python train.py --d_model=192 --n_head=9 --d_mlp=768 --tie_embeddings=false --init_std_down=0.0 --lr_head=0.00879
Each number is 50 + 15 x the weight over its row's rms, rounded and kept within 0 to 99. Layers, rows and columns count from 0. The size before them is the row's rms in percent of the matrix's.

# o: layer 5 attention output (transposed), 288x192, rms 0.206, rows 103-109, columns 96-191
# v: layer 5 attention value, 288x192, rms 0.224, rows 104-110, columns 96-191
o103 086:70 56 44 60 79 47 61 88 48 44 73 64 48 44 42 52 56 64 40 39 42 41 49 49 25 64 56 37 43 51 43 72 37 43 67 47 35 57 39 38 57 36 31 60 59 35 42 37 58 65 29 64 44 79 56 43 35 68 70 59 42 55 37 45 69 53 32 47 31 46 28 81 43 43 36 55 74 43 63 54 64 72 58 37 40 58 71 55 14 60 68 43 45 47 67 56
v104 103:50 63 45 34 39 51 19 94 42 71 43 77 40 38 40 52 69 50 58 59 23 54 58 30 41 35 73 50 60 46 49 44 54 50 65 71 53 69 47 34 46 49 40 37 76 80 33 65 54 31 65 66 47 76 41 37 38 66 44 58 37 47 75 55 51 38 52 69 42 59 30 59 48 51 50 61 52 49 40 54 15 29 44 75 47 37 36 55 42 58 58 37 59 59 51 47
o104 097:81 38 71 54 56 55 59 42 59 47 55 43 74 42 68 36 39 40 39 45 59 49 45 61 50 57 62 46 47 25 24 35 64 35 29 44 54 31 35 54 39 64 41 47 61 54 46 44 40 44 23 48 41 32 28 70 55 47 49 22 45 32 79 96 60 49 34 54 46 64 40 64 25 37 49 47 56 35 43 68 58 75 33 33 28 56 66 46 45 51 69 47 52 50 61 32
v105 093:54 50 66 56 60 25 60 50 63 33 59 73 49 67 49 48 47 45 53 67 43 34 33 53 64 55 59 26 34 50 45 31 47 49 60 71 55 43 50 92 48 82 29 67 67 38 48 53 40 52 58 57 53 50 81 46 66 60 78 23 54 71 62 52 55 50 74 69 37 31 49 60 44 34 74 45 64 45 01 33 17 41 51 86 51 57 49 21 66 51 49 65 66 69 25 09
o105 096:48 26 68 73 44 52 40 50 61 67 61 81 87 26 65 58 67 49 57 20 44 35 50 42 41 44 36 61 39 41 30 43 46 48 37 47 36 59 67 41 50 29 85 78 46 55 29 32 67 41 42 39 59 35 45 40 55 28 40 44 37 40 65 50 35 58 62 27 73 51 67 46 38 24 29 17 46 76 68 27 63 47 55 33 61 62 44 76 42 32 54 42 45 54 63 66
v106 104:68 57 43 43 51 43 65 75 48 44 46 56 46 27 53 22 56 21 31 47 35 47 58 34 33 57 49 59 27 77 76 61 54 55 44 38 42 68 59 58 65 50 17 70 35 43 67 43 39 44 41 52 43 55 51 91 55 38 50 68 68 37 40 50 56 57 52 74 75 56 59 76 63 27 49 42 64 43 50 35 62 29 53 38 34 60 47 52 62 57 81 49 55 30 28 29
o106 103:44 62 84 54 72 37 50 54 35 63 42 58 50 61 58 53 54 50 34 52 73 57 45 60 69 25 49 15 56 63 43 42 60 53 52 41 74 41 58 80 53 28 65 41 60 63 49 53 26 53 58 56 39 36 60 30 61 38 63 21 65 76 53 53 56 54 45 32 29 46 67 51 44 72 43 46 45 77 52 55 73 69 49 68 34 76 60 48 53 40 40 58 36 53 49 67
v107 104:55 71 37 67 60 39 60 47 74 47 50 77 76 48 25 64 79 65 34 46 57 29 17 46 64 37 52 46 64 37 50 70 40 47 29 43 42 62 44 41 38 59 62 38 48 49 83 41 33 54 58 49 65 58 33 50 45 34 37 52 73 56 56 52 54 54 50 17 59 57 81 38 38 40 46 50 74 35 52 46 37 47 69 70 46 51 89 47 70 31 74 66 51 51 26 37
o107 099:60 48 55 31 50 36 45 58 40 59 52 48 50 49 46 49 35 45 66 71 75 36 58 52 50 29 62 52 42 47 64 50 50 43 40 68 51 58 34 46 66 48 37 35 13 57 41 70 55 32 36 57 19 99 64 64 54 75 37 10 40 44 68 81 38 45 56 65 57 59 60 52 53 53 57 35 69 68 52 42 73 74 56 46 37 61 59 36 47 72 51 40 43 65 45 59
v108 089:44 60 42 61 60 66 43 47 49 16 50 45 55 48 57 80 38 63 58 72 08 58 38 39 20 23 38 49 64 56 53 52 83 47 57 77 32 52 46 60 54 49 46 50 58 41 73 20 43 33 39 71 52 36 47 42 23 56 66 38 59 50 55 30 33 32 45 39 42 28 58 51 35 35 30 31 53 43 68 65 92 22 48 36 36 80 48 24 46 41 60 49 44 57 42 40
o108 090:70 53 30 93 43 35 38 63 58 55 42 50 52 42 38 53 83 38 51 60 42 57 39 51 21 62 49 51 35 71 50 36 56 55 31 69 34 73 41 18 48 58 49 29 48 37 49 80 57 62 51 44 38 69 62 32 50 55 33 32 48 42 54 44 31 29 41 40 83 71 68 99 54 64 28 50 62 46 47 58 13 68 95 80 49 55 41 46 31 42 74 75 51 52 43 61
v109 102:38 71 67 53 33 24 56 75 55 57 25 43 66 35 24 58 47 50 74 48 54 41 51 53 36 51 41 47 20 54 42 87 37 48 57 61 81 52 53 54 15 70 58 51 46 64 57 66 64 78 45 57 67 48 28 41 72 75 58 51 62 41 49 47 38 54 36 52 29 22 54 61 32 38 33 56 55 51 85 43 69 51 17 42 56 73 68 52 51 44 58 44 33 55 25 53
o109 098:86 49 51 55 62 45 46 35 65 50 67 51 50 46 52 42 65 70 47 63 62 54 76 37 58 52 53 52 86 31 47 53 33 27 27 59 46 57 50 44 72 68 46 37 55 59 39 56 44 47 56 53 59 47 14 48 50 34 23 41 47 36 45 81 49 54 28 55 42 63 69 77 64 72 56 42 49 77 58 36 72 24 73 37 55 60 28 26 26 55 14 31 50 59 51 43
v110 090:63 57 57 37 85 65 43 39 30 56 44 45 34 44 33 62 58 68 54 43 32 33 30 60 79 34 28 59 69 63 25 60 29 43 38 50 70 35 63 42 38 60 38 69 29 50 70 54 33 43 61 55 59 65 45 43 18 44 88 75 45 77 81 44 87 61 60 45 68 26 54 75 68 42 39 64 49 38 70 32 36 46 39 65 36 33 39 54 40 41 56 49 57 48 66 83